python train.py --head_dim=32 --vocab_size=929 --hidden_act="tanh_gelu" --norm="layernorm" --norm_place="pre" --qk_norm=false --parallel_block=false --lr_head=0.00963 --max_grad_norm=1.0 --schedule="wsd" --decay_shape="linear" --max_seq_len=384 --max_steps=4268
Each number is 128 + 24 x the weight over its row's rms, rounded and kept within 0 to 255. Layers, rows and columns count from 0. The size above them is the row's rms in percent of the matrix's.

# layer 10 MLP up, 768x192, rms 0.0487, rows 90-142, columns 128-191
size [101 102  92  94  96  94 100  94 103 100 106 104  93  96  97 109 106 102 104 102  91 103  94 100 105 103  97 102 101 101 101 103 116  94  95  99  91 103 100 101  95 106  95 104 105  89  97  95 104  98  98  97  99]
[[142 136 114 160 152 103 120 159 134 181 156 153 135 107 100 127 145 163 116  99 112 139  92 162 154 128 152 151 112 112 114 144 171 144 131 128 120 114  94 152 121 115 158 126 159 126  90 139 124 115 135  99 105 118 113  90 130  98 131 143 109 100 139 119]
 [125 170 176 127 101 138 139 101 200 146 122 149 108 129 125 105 131 147 114 144 102 159 138 137 135 173 123 140 122 127 187 148 136  95 165 119 138  88 133 105 110 141 129 105 103 109 152 126 110 112 125 133 140 139 109 112 167  77 144 156 135 127 150 128]
 [147 179 128 110 166 117 142 151 178 104 171 127 141 139 147 123 117 132  88 136 130 101 125 118 188 165 139 129 113 124 117  97 107 139 136 154 137 132 139 125 116 132 129 141 135 168 133 147 125 166 100 129 150 160 165 128  99 111 149 120  88 117 159 149]
 [160 140 146 116 103 108 141 122 152 145 157 113 131 126 142 129 150 125 146 127 151 153 202 118 132 175 119 128 100  77 140  79 125 135 130 120 141 159 126 100 140 125 172 180 100  86 142 107 141 122 142 151  82 142 123 125 137 136 123 124 127 144 154 158]
 [121  56 139 134 104 127 116 140 128 145 152 143 137 151 134 121  99 134 161 135 155 112 172 180 125 110 169 146  90 104 181 145 145 152 150 122 131 155 181 115 126 127 134 163 146 119 133 120 107 131 120 162 138 160 116 161 109 117 138 143 156 147 123 146]
 [110 118 117 119 150 159 123 138 135 157 129  75 127  64  98 144 144 141 140 128  86 129  96 163 113 116 126 126 116 143  85 145 147 144  93 135 110 149 118 120  87 114 109 171 154 145 155 128 131 139 153 144 126 136 164 120 168 138 114 128 108 164  94 128]
 [161 143 114 126 159 104 145 143 129 121 119 101 129 151 103 151 129 178 173  84  91 123 154 176 121 131 134 128  95 145  99 136 150 123 119 151 114 164 124 154 129  88 107 110  91 114 168 117 129 144  85 101 127 103 143 125 125  95 125 164  83 136 132 144]
 [126 102 171 129 118 149  98 128 134 125 100 152 161 140 107 189 117 123 150 126 146 128 146  79 145 185 150 147 158 181 152 118 138 147 122 141 137 147  93 116 122 158 154 161  97 118 141 146 112 145 131 192 113 123 149 181 115 111 129 104 109 123 139 165]
 [116 149 110 118 131 103 109 129 119 151  98 117 151 132  96 170 155 113 121 136 137 149 108 169 141 152 132 100 113 167 110 127 120  96 148 120 127 131  99 167 116 163  82  99 182 110 120  91 168 151 123 108 102 174 141 136 157 149 114  98 185 125 110 134]
 [105 161 129  90 169 111 120 111 120 127 128 149 151 113 134 114 156 163 155 111 149 118 147 136 120  95 100 141 187 149 105 171 101 137 115 160 158 148 116 134 136 125 100 134 162 126 137 111 154 166 146 123 143 125 172 175 110 130 147  66 138 125 126 146]
 [112 125 125  88 123 124 153 148 147 118  97 141 145 145 166 147  95 157 110 143 168 138 122 160 130 191 152 195 142 109 124  91  88 168 113 139 153 150 179  76 108 105 120  81 129 153  99 139 109 144 130  72 127 135 113 111  95 155 139 139 137 137 133 106]
 [114 105 119 132 103 136 121 110 134 131 117 130 170 105 101 148 142 141 112 157  92  93  91 137 126 166 105 175 153 103 125 132 100 134 117 123 112 134 118 135 133 138 164 145 142  91 143  98 122 150 128  92 109 141 128 178 140 128  99 144 159 141 112  75]
 [137 145 114 114 122 132  98  56 113 139 118 119 132 117  74 130 134 119 101 122  78 110 123 105 106 100 145  85 142 117 106 115 109 140 139 130 170 112 120 126 168 137 102 129 133 135  97 107  86 149 130 126 132 136 153 110 153 160 147 127 109  96 132 102]
 [126 105 150 115 139  97 108 135 146  96 122  82 155  71 104 163 119 125 142 105 106 115 134 126 123 127 202 202 140 139 107 142 116 141 101 133 120 120 119 157 127 140 154 106 129 146 117 126 163 106 139 125 121 121 111 130 130 100 160  98 154 156 163 121]
 [164 112 131 118 129 115 167 128 111 137 127 161 143 150 134 122 135 158 114 141 127 145 124 118 139 154 156  97 103 109 152 132 153 165 150 154 176 123  95 143 148 160  88 132 151  86 154  97 127 132 104 145 151 177 191 142 134 103 134  85  95 129 110  96]
 [105 126 135 162 132 128 116 134  88 119 118 147 146 130 105 100 118 177 126  93 119 116 146 110 162 138 103 147 128 153 135 112  96 125 145 123 125 132 133 120  85 121 108 151  91  78 103  94  88 202 114  96 114 133 157 154 118 132 156 118 126  77 103  86]
 [ 93 144 157 130 172 105 113 137  99 153 115 123 142 112 118 119 128 115 162 132 109 143 109  97  95 103 138 105 108 163 127 148 134 105  96  93 131  95  95 128  74 117 176 100 112 158 103 116  79 145 126 130 146  85 121 143 154 133 104 125 141 157 110 138]
 [143 128 100 117  90 110 118 160 126 139 146 124 136 121 133 113 102 152 170 118  94 124 138 136 156 150 133 173 155 139 129  93 124 140 154 121 122 132 182  94 130  79 114 158 172 135 123  82 123 120 141 108  86 137 140 125 109 122 113  84 110  94 114 110]
 [127 128 126 122 163  92 123  98 142 159  83 105 113 127 143 134 139 129 159 158 136 132 167 114 140 131 133 140 159 126 156 110 133 140 128 158  99 135 160  90 145 123 114 124 117 150 138 128 125 119 121 105  55 130  96 113  88 193 125 155 134 114  87 184]
 [132  98 101  98 127 131 103 141 128 142 111 120 111  79 130 145 148 120 169  85 121 111 135 158 113 111 160 112 166  99 143 162 139 111 126 131 153 116 113 113 102 147 107 138 111 170 111 135  88 135 117 115 128 108 130 118 136 155 115 104 128 112 123  87]
 [146 145  95  83 108 163  85 137  90 149 131 123 158 104 151 143 139 146 141 114 120 117 121 143 133  97 135 137 149 154 139 138  99 113 113 116 155 145 142 157 125 144 127 103 140 163 127 131  97 109 119 109 149 121 148 121 101 157 108 118 144 127 149 157]
 [129 138 110 130 123 100 114 124 123 138  88 143 152 142 143 148  83 139 145  77 132 127 119 120 123 134 122 141 122 138 161  86 124 142 123  99 153 101 169 144 101 137  88 119 118 122 153 128 140 161 124 117 114 129 138 141 112  97 124 140 150 118 128 101]
 [101 194 118 124 151 150 102 134 132 122 133 125 123 183 172 122 180 110 159 121  57 171 115 141 152 206 125 111 101 147 140 149 130 132  77  98 149 159 111 176 158 114 110 144 173 119 106  96  99 113 143 152 142 119  99 142  99 107 127 123 133 137 168 146]
 [152 135 145 112 128 151 185 124 124 132  79 170 145 140 120 150 151 139 150 121 120 141 144 122 112 147 123 156 154 141 145 113 114 160 154 114 140 135 143 129 131 124  97 118 160 107 116 156 137  98 125 110 123 125 129 127 100 136 167 153 129 122 146 125]
 [129 144 104 139 134 101 120 110 169 133 107 116 121 123 135 169 142 127 112 141  82 157 141 114 166 161 128 141 135 100 157 135 125 137 129 113 131 111 155 137  91 141 138 113 120 145 179 164 141 145 114  87 108 114 116 111 123 133 125 123  95  84  78 133]
 [143 112 138 167 149  95  94 113 147 124 119 158 104 122 129 135 120 135 187 101 137 125 135 174 127 116 123  63 171 113 127 144 106 133 128 138 135 119 124 115  58 134 111 114 131 127 124 153 132 117 115  69 134 138 104  77 155 113 106 112 109 104 158 105]
 [159 123 136  83 116 145 132 121 152 103 131 113 164 120 131 129 129 146  95 142 159 181 102 124 152 136 122 114 165  87  97 122 131 121 136 135 177 121 142  84 137 134 128 106 118 166 136 116 110 111 166  98  76 140 144 152 101 108 100 138 118 113 117 111]
 [128 135 107 103 150 163 124 117 120 147 102 172 130 111 142 137 153 130 199 143 122 122 166 147 117 126 134 130 125 124 128 120 136 140 136 115 102 125 120 105 144 190 129 139 140 132 135 125  97 100 150 160 100 146 123 135 119 105 108 195 110  92 145 173]
 [100 133 109 105 137 137 121 141 101 163 150 118 165 161  90 141 130 132 140 117 145 111 137 132 201 130 120 112 139 128  85 132 166 107 155  86 117 112 131 140 117 103 119 172 130 143 123 127 114 141 157 128 117 126 131 116 128  86 130 125 113 130 166 131]
 [128 122 111  59 156 119 115 132 131  81 125 122  97 187 107 137 109 129  93 114 108  89 143 117 119 128 123 113  97 116 147 109 120 137  93 136 145  95 149  95 115 106 110 147 117 151 104 164 117 139 121 120 122  91  97 125  96  95 137 165 131 165 151 126]
 [174 120 123 139 114 128 142 182 129 125 115 114 151 154 105 126 132 107 127 130  98 187 111 104 107 153 126 107 125 114 146 127 168 116 145 125  47 131 142 160 146 130 121 126 100 148  87 140 139 131 126 126 154 123 165 177 184 117 131 104  85 139 156 107]
 [ 96 150 107 134 193 123  95 138 167 149 140  98 128 121  78  82 157 153 121 120 158 102 143 119 133 100 130 137 146 162 146 130 137 156 168 107 168 117 148 104 152  98 157 132 130 136  69 129 121 181 134 138 120 142 114 125 159 157 121 114 139 110 150 132]
 [ 71 136 155  93  90 132 141 114 146 125 148 108 109 131 133  88 145 140  90 119 125 132 127 116  94 132 123 126 150  96 121 105 158 133 114 161 104 131  96 124 131 171  93 165 147  90 110 175 143 176 172 106 124 117 179 124 174 135 139 113 118 153 154 118]
 [129 120 105 149 141  90 121 119 193 137 124  37 144 109 116 151 135 146 158 126 145 120 113 119 158 132 133 162 171 129 145 105 156 113  79 117 136 167 125 132 109 128 135 100 184 123 117 165 127 119 110 144 123 159 126  96 133 114 114 153  95 118 125 118]
 [137 118 172 137 120 151 150 126 144 147 135 125 103  91 164 103  95 159 164 125 133 123 154 159 154 144 154 158 150 148 119 133 155 103 107 107 116  99 153 111  97 128 150 179 154 115 120 116 130 150 120 102 138  94 136 141  93 106 168 143 113 139 152  89]
 [133 137 132 135 157  90 140 116 173 154 140  93 148  95  98 138 154 108 103  94 132 126 135 139  91 192 173 168 149 173 115 106 131 114 129 160 151 154 146 126 149 116 112 116 122  94 138 127 137 133 151  93 128 114 149 116 142  77 140  53 167 116 145 120]
 [162 135  91 125 155 135 123 110 141 171 129 115 153 117 105 110 126 135 129 113 146 126 136 125 154 134 137  92 155 136 112  91 157 165  89 115 117 140 141 102  91 111 146 100 137 147 120 144 106 110 126  97 153 143 128 132  95 123 186 152 141  79 128 122]
 [ 88 112 140 136 129 149 150  81  85 111  81 102 162 138 123 118  96 103 139 108 111 120 135 154 132 133 129 120  92  69 129 123 113  99 130 158 150 193 137 105 115 161 132 126 173 176 140 143 101 156 164 114 129 110 113 141  78 178 143 123 113 134 154 133]
 [116 127  92 150 115 150 145 120 170 141 145 101 138 118 107 128 121 136 171  95 111 115 120 154 122 117 113 146 132 160 138 113 116 144 124  92 151 161 130 143  76 128 128  99 158 136 127 115 139 121 170 148 147 147 111 119 131 164 170  98 139  81 126 149]
 [107 150 141 139 136 116 177 118 114 165 137 137 166 120 115 104 147 100 140  93 134 111 145 140 147 173  93 104  91 144 130 131 116 122 146 158 146 100 127 125 131 117 129  88 126 131 157 121 129 131 141 101 156 114 181 117 131 153 109 118  86  97 109 117]
 [129 147 101  89 105 145 122 155 139 157 125 147 132 110 129 100 142 152 157 122 113 162 163 113 104 138 151  86 121 160 108  90 149 145 111 145 152 119 182 134 122  88 140 131  94 110 124 113 126 126 122 129 147 128 100 145  87 152  88 136 120 123 159 147]
 [ 79 163 122  90 141 134 124 133 123 119 128  79 138 116 138 132 119 129 116 178 116 130 134 123 144 109 122 180 128 111  98 173 157 111 104 161 148 101 136 132 142 142 104 138 115 139  61 145 150  51  91 120 164 157 121 159  98 127 147 162 171 139 145 116]
 [147 115 132 123 114 171 133 154  99 143 110 150 172 135 122 145 101 135  90 122 131 151 120 185 154 122 118 142 122 141 169 175  82 157 143 141 107 134 145 130  97 167 119 163 128 131 133 169  98 144 123  94 183 142 129 132 112 126 149 155 138 139 122 118]
 [134 133 152 144 136 103 109 114  96 163 123 106 147 130 105 106 114  81 127 157  82  73 120 120 132 101 128 141 132 168 121  71 147 119 190 187  99 125 133 176 135  91 102 123 132 125 111 135 159 101 144 138 144 160 117 132 104 160 172 135 109 127 154 105]
 [164 144 111 112 132 141 105 151 130 148 137 131 125 129 127 140 121 123 107 124 134 138 108 155 127  93 134 114 117 160 150 134 151  72 134 133 122  93  86  88 112  70 120 166 137 140 125 104 106 175 146 100 140 118 143 115 166  82  79  72 160 139 153 145]
 [ 98 110 158 166 195  98 136 127 127 150 116 172  89 154 138 136 140 115 134 119 157 121 174 124 121 160  89 101 158 127 163 125 111 159 163  98 121 177 151 141 129 103  82 146  97 154 133 128 107 116 146 118 154  88 134 125 118 126 154 104 101 157 121 162]
 [107 125 154 101 171 139 142 127 108 147 108 159  98 130  92 188 163 179 104 159 133 131 138 126 139 121 158 127 124 123 113 104 135 108  86 139 102 152 129 105 164 135 141 180 139 194 132 115  90 105 119 129 133 132  89 118 135 134 124 149 114 167 136 124]
 [ 98 146 127 129 114 104 117 124 140  86  82 112 126 134 163 110 113  81 148 136 146 159 128 173 119 141 118  91  90 144 152  98 154 178 140 107 168 161 164 132 132 128 104 130 120 136 138  97  88 166 122 132 155 106 123 127 146 155 122 157 119 120 137 108]
 [171 160 101  87 165 153 147 161 142  87 141 129 124 110 125 140 140 161 125 157 126 175 107 161 158 138 120 134 136 135 135 144 120 169 121 146 137 172 123 151 153 123 169 169 151  99  77 131 158 103  87 162 155 142 180 126 100 124 144 166 123 170 149 105]
 [101 168 132 111 198 155  92 120 134 143 121 176 190  84 145 135 103  85 109 113 130 136 125 144 119 126 137 158 111 140 135 151 105 100 140 166 111 134 122 110 166 126 118 124 139 144 106 117 164 118 126 120 140 149 172 121  86 152 132 135 114 123 158 128]
 [141 181 165  87 106 133 114  88 132 163 144 112 120 116 128 143 117 162 128 128 167  97 137  79 110 152 121 101 126 127 144 146 125 112 129 141 126 154 151 168 116 169 178 121 120 120 156 145 146 108 133 134 157 126  97 140 138 141 107 113 114 121 109  96]
 [132 105 126 132 150 140 136 135 101 129 139 127 129 100 177 118 154 178 137 160 125 202 154 124 146 132 184 147 119 145 145 142 142 130 117 137 159 101 117 156 120 124 161  91 150 159 162 138 147  96 161 108 130 120 132 162 115 127 121 136 132 116 174 123]
 [167 119 131 131 160 113  91 150 118 132  93 145 127 149 129 118 138 156 132 110 171 136 109 160 114 149 111 114 148  95 166 113 100 125 148 104 105 131 123 134 122 134 104 135 156 112 134 112 163 145 161 158 143 152 138 162 119 130 156 113 126 107 120 147]]
# layer 10 MLP down (transposed), 768x192, rms 0.0485, rows 90-141, columns 128-191
size [105 102 104  96 100  94 107  96  99  96 103 104  92  98  99 103 102 101 101 101  89 103  93  99 107  98  99 103 100 106 100 105 118  95 104  97  87 105 108 101  96 105  93 100 102  88  98  91 102  98  99 100]
[[155 122  88 146 108 122 146 128 167 119 112 172 115  97 132 123 119 118 125 165 129 144 149 100 117  88 125 145 170 141  81 134 166 137 127 163 178  79 103  86 175 104 145 117 124 137 139 106 124 116  80 147 115 129  98  72 171 157  92 118 116  91 140 111]
 [102  85 128 143 124 114  83 171 112 134 118 131 159 100 120 166 153 117 134 107 125 131 103  96 114 127 111 118 164 148 126 138 167 139  98  89 130 113 131 101 108 145 172 133 142 114 130 171 119 109 155 125 169 109 139 129 141 126 106 118 108 141 133 101]
 [108 135 112 133 163 121 150 128 144 131 115 131 158 126 140  79 136  91 126 135 137 129 111  99 103 120 169 141 156 154 133  92 120 146 128  83 108 118  89 156 145 163 133 112 131 139  54 127 124 117 159 118 144 124 126  76 109 148 121 103 130 157 130 131]
 [ 89 112 116 139 144 145 188  91 123 136 146 135 121 135 116 150 122 141 126 166 115 127 162 161 109 114 136 133 158 166 161 132 120 138 125  98 136 159 161 167 135 155 143 152 167 153 150 114 152 142 134 127 132 139 158 125 139 136 183 128 138 127 132 141]
 [162 107 110 113 142 129 151 114 121 155 141 115 160 162 136 113 131 124 146 124 123 132 108 111 109 112 105 142  99 133 151 115 178 181 113 113 100 120 130 186 149 120 104 133 107 143 146 119 107 159 102 142  90  93  61 118  95 126 150 121 134 131  98  99]
 [116 168 124 128 153 101 157  97  98 146 174 125 110 159 121 131 111 130 155 157 152 107 101 115  93 146 117 132 137 124 163 111 101 120 142 140 151 107 137 168 105 129 115 129 129  93 122 120  60 142 158 143 119 146  97 113 129  93 137 187 137 105 131  95]
 [100 111 135 139 122 124 128 166 129 118 115 132 162 101 133 158 139 109  99 153 124 179 167 118 132 127 133 134 132  79 138 130 149  63 103 126 158 108  83  82 119 166 141 124 115 178  63 110 132  89 110 140 112 151 149 144 126  91 153  90 142 127 156 108]
 [118 154  68 140 157  88 132 117 121 107 138 158  74 133 137  99 152 128 137 124  80 125 113 153 100  93  97  88 119  98 104 139 140 122 131 160  76 145 158 119  94 138 127 162 145 105 109 121 156 116 119 104 111 119 130 123 123 142 137 117 127 166  63 110]
 [ 92  84  82 126 111 103 109 142 158  81 184 151 145 137  76 100 117 147 110  73 163 144 125 110  89  88 136 143 125  95 142 123 142 136 139 138 141 109 138  65 116  97 125  68 118 132 158 142 128 120 133 141 166 112 140 128 196 123 122 121 109 168 133 133]
 [150  96 139 162 102 117 133 138 129 127 108 100 131 136 110 160 135 124 176 113 110 133 169 101 118 161 117 111 129 144 132 133 126 111 127 104 155 139 139  71 139 128 138 129 113 105 109 138 108 140 160 131  70  87  92 137 103 118 144 185 102 100 116  87]
 [137 141 136 156 116 128 100 147 118 125 135 100 126 109 124 123 122 167 117 121  95 149 110 149 105  75 120 105 144 172 135 121 172 139 141 133 142 136 117 118 142  81 124 155 162 127 180 121 159 120 116 159 148  86 112 122 177 108 138 102  96 127 103 154]
 [142 122  96 147 128 156 144 127 112  75 131  96  93 116 151 181 139 117 124 109 168 165 143 169 141 142 182 111  96 153 123 156 108 122 184 136 134  95  77 160  97 123 134 146 148 114 156 139  97 148 134 141 152 157 159 125  97 116 112 116 128 135 115 195]
 [144  73 117 115 118 147 132 210  96 132 151 154 119 113 163 109 117 117 103 137 140 152 137 148 109 154 155 150 159 131 135 171 166 125 151 110  90  94 148 118  90 131 138 141 147  99 120 145 173 126 156 107 140 119  80 141  65  91 125 129 126 118 128 137]
 [125 132 132 119  73 113 120 118 142 127 174 109 117  88 152 109 167 142 115 124 159 166 126 112 101 114 115 182  91 154 134 126 123 137 121  87 162 160 140 150 104 120  90 146 149 172 140 136 138 130 133  59 109 175  73  90 119 140 137  87 153 123 118 136]
 [ 56 107  80 140 171 135 142  74 127 143 113 136 138 139 116 100 127 159 110 159 124 122  79  95 111 140 137 132 126 170 128 176 150 129 144 148 113  93 111 155 134 120 139 114 155  87 126 151 137 104  99 130 137 114 112 125 116 137 130 123 156 188 185 155]
 [105 150 100 118 140 161 140 107 159 100 115  96 142 160 133 108 121  96 143 141 108 140 108 122 113 125 182 138 118 136 132 136 160 101 113 140  69  94  98 173 131 108 111 140 132  96  92 148 106 135 162 132 131 123 100 156 101 160 125  92 109 137 136 129]
 [150 103 114 117 159 121 143  83 130  90 130  83  78 121 145 169 118 162  66 140  92 164 144 171 121 119 154 136 132  91 124 114 157 127 169 155 155 145 143 123 159 118  87 160 151 168 164 152 166  98 150 105 128 123 155 128  97 141 128 100 135 124  95 121]
 [ 78 159 105 172 102 103 158 120  98 154 159 162 162 123 147  74 171 159 169 140 175 161 141 105 110 110 120 126 127  96 169 126 122 127 118 149 108  93 171 147 151 148 129  91 125 157 161 138 135 151 165 120 149 103 102 138 113 119 100 147 114 152 116 102]
 [108 113  93 134 152 172 109 175 135 121 109 114 178 168  88 105 150 121 110 132 137 136 135 129 127  91 136 111 134  87 120 129 145 139 153  69 138 157 123  97 160 149 150 141 133 123 110 138 143 115 187 134 152 130 131 105 166  94  65 112 128 137 144 135]
 [ 85 121  72 126 149 100 149  98 127 138 185 132 142 104 135 125 142  99 104 125 120 156  90 115 121  54 127 150 129 139 121 111  90  71 191 130 116 121 123 139 106 108 121 103 155 133 168 146 159 129 117 122 122 115 156 120 140 119 129 114 111 183 117  90]
 [119 163 171 145 110  80 168 106 143 138 144 134 111 132 143 137 119 131  88 153 117 116  93 139 129  88 131 115 102 147 136 168 125 117 137 140 122 150  83  89 144 118 158 163 127  98 130 128 108 184 149 178 115 138 102 112 139 138 104 117 121  93 104 107]
 [106 138 106 157 150 128 138 119 139 162  86 131 108 143  90 145 110  98 122 158 127 131 163 133 128 133 111 109 124 160 113  92 141  85 134 130 119 162 138 116 134 143  89 139 143 149 125 129 125 139  94 155 153 121 100 107 134  73 145 165  83 132 139 118]
 [125 130 122 116  98 151 101  81  89 128 146 101 102 151 138 161 125  96 150 144 147 131  95 128 112 133 138  77 130 144 110 106 122 131  94 157 128  96 114 141 100 172 134 172 148 118 124 112 130 130 111  79 131 115 161 204 117 124 155 121 129 143 146 162]
 [106 157 151 128 123 134 159 119 138 142 163 119 127 136 136 111 138 137 138 130 141 116 147 167 165 137 101  99  96 113 148 149 105 139 123 140 180 138 144 111 110 129 155 150 125 125  98 111  98 126 114 107 154 170 140 150 132 128 133 116 127 101 144 125]
 [106 127 103 155 146 125 144 147 122 157 140 127  95 149 167 156  93 118 110 166 148 131 140 141 152 151 119 132 138  73  98  89 117 135 164 131 124 101 114 110 114 124 127 152 136 172  92 132 152 132 135  87 136 124 158 124 159 112 144 118 124 111 115  99]
 [123  75 127 115  89 145 156 155 165  95 186  77 131 146 150  79 130 105 146 172 147 117 127  99 137  86 111 128 137 121  99 144 147 136 143 148  95 125 138 137 145 179 135 145 124 132 103  94 165 117 146 145 104  97 109 116 118 131 121 151 163  96 151 142]
 [140 141 139  93 147 137 132 153 132 150  98 135 145 163 128 163 132  93 134 124 111 132  81 146 129 156 118 134 133 182 117 126 105 153 114 100 173 157 105 125 201 111 113 121 112 150 137 109 124  67 123 131 159  95 120 164 107 123 138 145  86 181 125 106]
 [112 109 147 133 121 160 151 110 116  92 133 122 112 206 131  95 115 157 107 106  74 148 142 133 142 146 134 122 128 144 127 132 119 145 140 203 167 140 121 142 157 130 153 107 146 136 120 114 121 127 111 107 132 115 121 112 117 149 150 156 133  93 146 106]
 [123 147 118 117 154 136 105 131 132 128 142 128 119 160  93 132 138 119  92 140 108 147 113 108 150 145  96 122 123 132 184 129 123 172 118 176 128 102 104 115 180 114 139 157 105 107 108  93 134 113 143 110 167 116 138 159 139  89 116 141  96 147 123 179]
 [135 125 103 110 152 112 128 139 117 107 121 160 126 115 117 162 151 127 143 105 115 120 133  92 111 130 166 140 157  79 148 138 131 149 129 130 157 113  94 119  58 120 103  79 107 119  97 113 140 138 137 102  85 185 120 102  79 128 145 137 127 124 113 114]
 [160 162 109 136 148 143 163 120 138  79 208 125 119  90 123 181 144 119 132 133 149 167 115 122 101 115 100 183 104  81 102 133 106 114 183 128 131 114  87 138 157 172 122 141 170 113 127  95 150  89 138 130  99 108 150 108 139 161 155 132  93 127 110 123]
 [ 93  91 133 148 135 128 152 146  67 116 150 139 134 122 126 149 118 110 145  93 126 119 117 114 120  86  88 128 115 128 118 156 147 163 100 158 149 100 116 163 125 165 163 106  93  83  85 142 101 106 135 155 119 109 154 145 125 154 115 128  69 123 143  98]
 [109 153 143 114 120 125 113 153 129 125 169 152 110 149 124 102 104 140  94 123 132 147 110 100 120 140 107 111 111 126 124 127 171 145 129 115 100 122 123 145 109 170  81 145 166  97 110 159 145 152 138  93 117 108 164 130 142  93 123 104 144 114 139  95]
 [123 137 109 142 122 114 149 144 120 111  80 154 124  96 167 106 109  89 132 121 111  91 130 182 121 105 122 118  75 106 105 138 128 103 143 124 142 123 151  69 144 128 186 133  88 136  84 134 153 122  81 106 146 136 156 148 158 152 116 114  99 138 155 152]
 [142 106 138  87 177  86 127 164  91 136  81 153 172 113 126 130 126 146 163 118 101 125 144 134  98 162  95  90 117 126 133 146 105 133 152 140 135 144 128 113 108  93  99 118 103 136 127  93 122 143 186 137 175 131 125 138 147  78 158 117  96 143 129 120]
 [125  86  85 129 162 120 143 134 162 147  94  97  99 127 114 113 156 105  79 137 129 155 124 137  98  77 165  99 123 127 136 102  95 128 123 126 127 157  94 101 119 160 116 126 176 146 137 140 121 135 119 126 123 141 146 140 128 117 159 145 128 107  76  92]
 [106 128  91 136 154 150 170 113 108 133 128 106 152 167 127 119 120 169 101 152  98 125 148  83 138 101 142 112 150 198 142 104 144 109 127 149  97 130 123  80 133 158 137 104 135 149 156  76 173 126 123 171 135 104 116 142 111 111 138 118 124 124 163 146]
 [126 107 127 134 114 120 106 159 174 155 103 137 124 143 100 123 127 103 161 126 108 122 111 141 138 174  94  97 150 152 114 149 133 113  94  81 122 171 102  71 122  92 143 118 143 130 109 160 154 118 112 166 116 131 113  89 106 117 115 144 105 123 154 142]
 [145 122 170 141 108 123 163 123 148 153 142 148 169 115  97  98 104  90 147 107 146  80  99 145 133 110 146 151 128 138 108 139 116 120 123 147 147 145 138 130  99 108 118 149 134 125 138 152  96 124  99 147  72 147 136 121 112 103 102 124 139 124 108 160]
 [129 194  95 134 103 152  79 163 132 125 139  90 128 157 119 170 117 120 118 141 138 122 109 117 107 121 110 139 107 125 148 118 124 132 143 128 122 131 105 106  92 138 106 149 140 112 201 115 151 152 124 165 171 104 133 143  99 128 102  97 122  96 116 108]
 [139 139 158 136 100 120 130 106 130  89 132  99 130 135 122  93  92 135 138 135 147 164 138 148 165 179 132  82 123 137 123 149 143 167 148 133  71 197 114 164 123  99 134 134 154 163 138 193 119 117 106 139 103  96 137 121 159 142 143 137 102 109 141 137]
 [ 99 130 118 115 113 124  76 105 109 121 132 161 110  93 137 131 129 127 126 121 129 123 154 134 110 154 151 161 140  98 121  90 118 153 110 118 154 143 176 145 109 136 124  64 119 142 119 110 117 138 128 143 140 112 104 113 130 122 130  87 157 124 116 107]
 [133 132 139 142 137 106 165 122 145 137 102 135  58 131 121 132 144 105 105 137 107  85 102 130 111 104  91 112 145 126 117 108 165 130 118 154 148 119 127 181  89  92 121  91 119 164  93 159 171 100 173 142 160 138 134 117 146 122  93 121 131 110 124 125]
 [ 95 121 109 154 123 144 121 158 108  68 150 146 107 148  98 135 143 170 135 125 154 135 110 152 121 160 151  98 156 125 166 128 125 144 110 103 179 157 140 132 130 157 118 142 111 167 101 118 148 165 125  93 129 104 122  74 119 135  86 121 122  85 109 156]
 [165 107 143 119 100 117 131 142 130 141 107 151  92 139 119 131 100 113  85 161 102 157 113  89 148 131 125  93  93 139 116 157 100 140  86 105 149 139 125  69 127 104 131 139  80 128 148 134 118 110 144 117 127 138 124 111 109 111 141  77 145 127  77 106]
 [133 123 141 139 118  84 161 126 151 112 141 109 125  96 144 113  99 133 122 158 109 157 119 134 196  88 171 123 137 123  86 125 156 122  95 147 125 108  96 172 133 142 106 105 174 177  95 110 121 140 132 124 136 135  96 109 121 126 116 149 159 150 147 131]
 [126 152 114 144 170  97 124 138 106 102 172 117 157 106 124  80 167 141 116 164 138 128 113 133  90 122 126 146 105 100 165 131 144 137 132 157  92  94 166 152 106 132 125 109  97 103 137 105 129 159 149 125 175 118 153 123 160 104 135 145 139 145 106 134]
 [ 82  92 121  68 116 106 167  99 187 144 155  89 132 133 136 125 113 125 133 130 101 162 142 158 124 100 144 114 116 158 141 131 116 108 133 168 120 133  96 137 151 111 116 120 147 110 108 160 115 109 124 123 117 168 112  95 151 131 128 146 177 144 153 118]
 [103 128 104 123 137 113 124 103 132 112 101 118 123 126 100 145 134  94 110 154 104 124 170  96 107 119 127 106 139 131 149 107 134 151  88 117 101 140 126  85 183  96  88 104 130 132 194 112  98 121 117 107 129 151 137 121  72 147 137 156 138 114 162 123]
 [160 161 132 106 105 119 135 111 117 130 147 156 103 123 122  67 138 130 106 103  91 106 158 138 176 122 111 109 145 115  83 138 114 126 138 111 139 170 113 127 134 139 157 113 151 110 103 144 129 117 167 182 126 146 125 114 132 135 109 155 128 182 143 139]
 [158 108 171 140  91 117 152 124 123 105  89  94  80 107 116 174 102 107 112 165 105 127  99 126 127 127 108 140 109 159 133 152 127 104 142 105 103 132 184 135 114 125 143 115 107 130 116 127 134 145 138 106 114 105 119 101  93  95 125 110 136 135 116 153]
 [166 117 111 133 125 106 110 154 126 158 174 100  63 113 132 128 139  93 139 123 120  91 136 132 112 139  93 136 112 122 118 101 124 118 115 150 122 155  79 124  94 169 123 161 128  95 149 156 124 157 108 174 129 166 131 158 134 128 102 133  98 131 136 147]]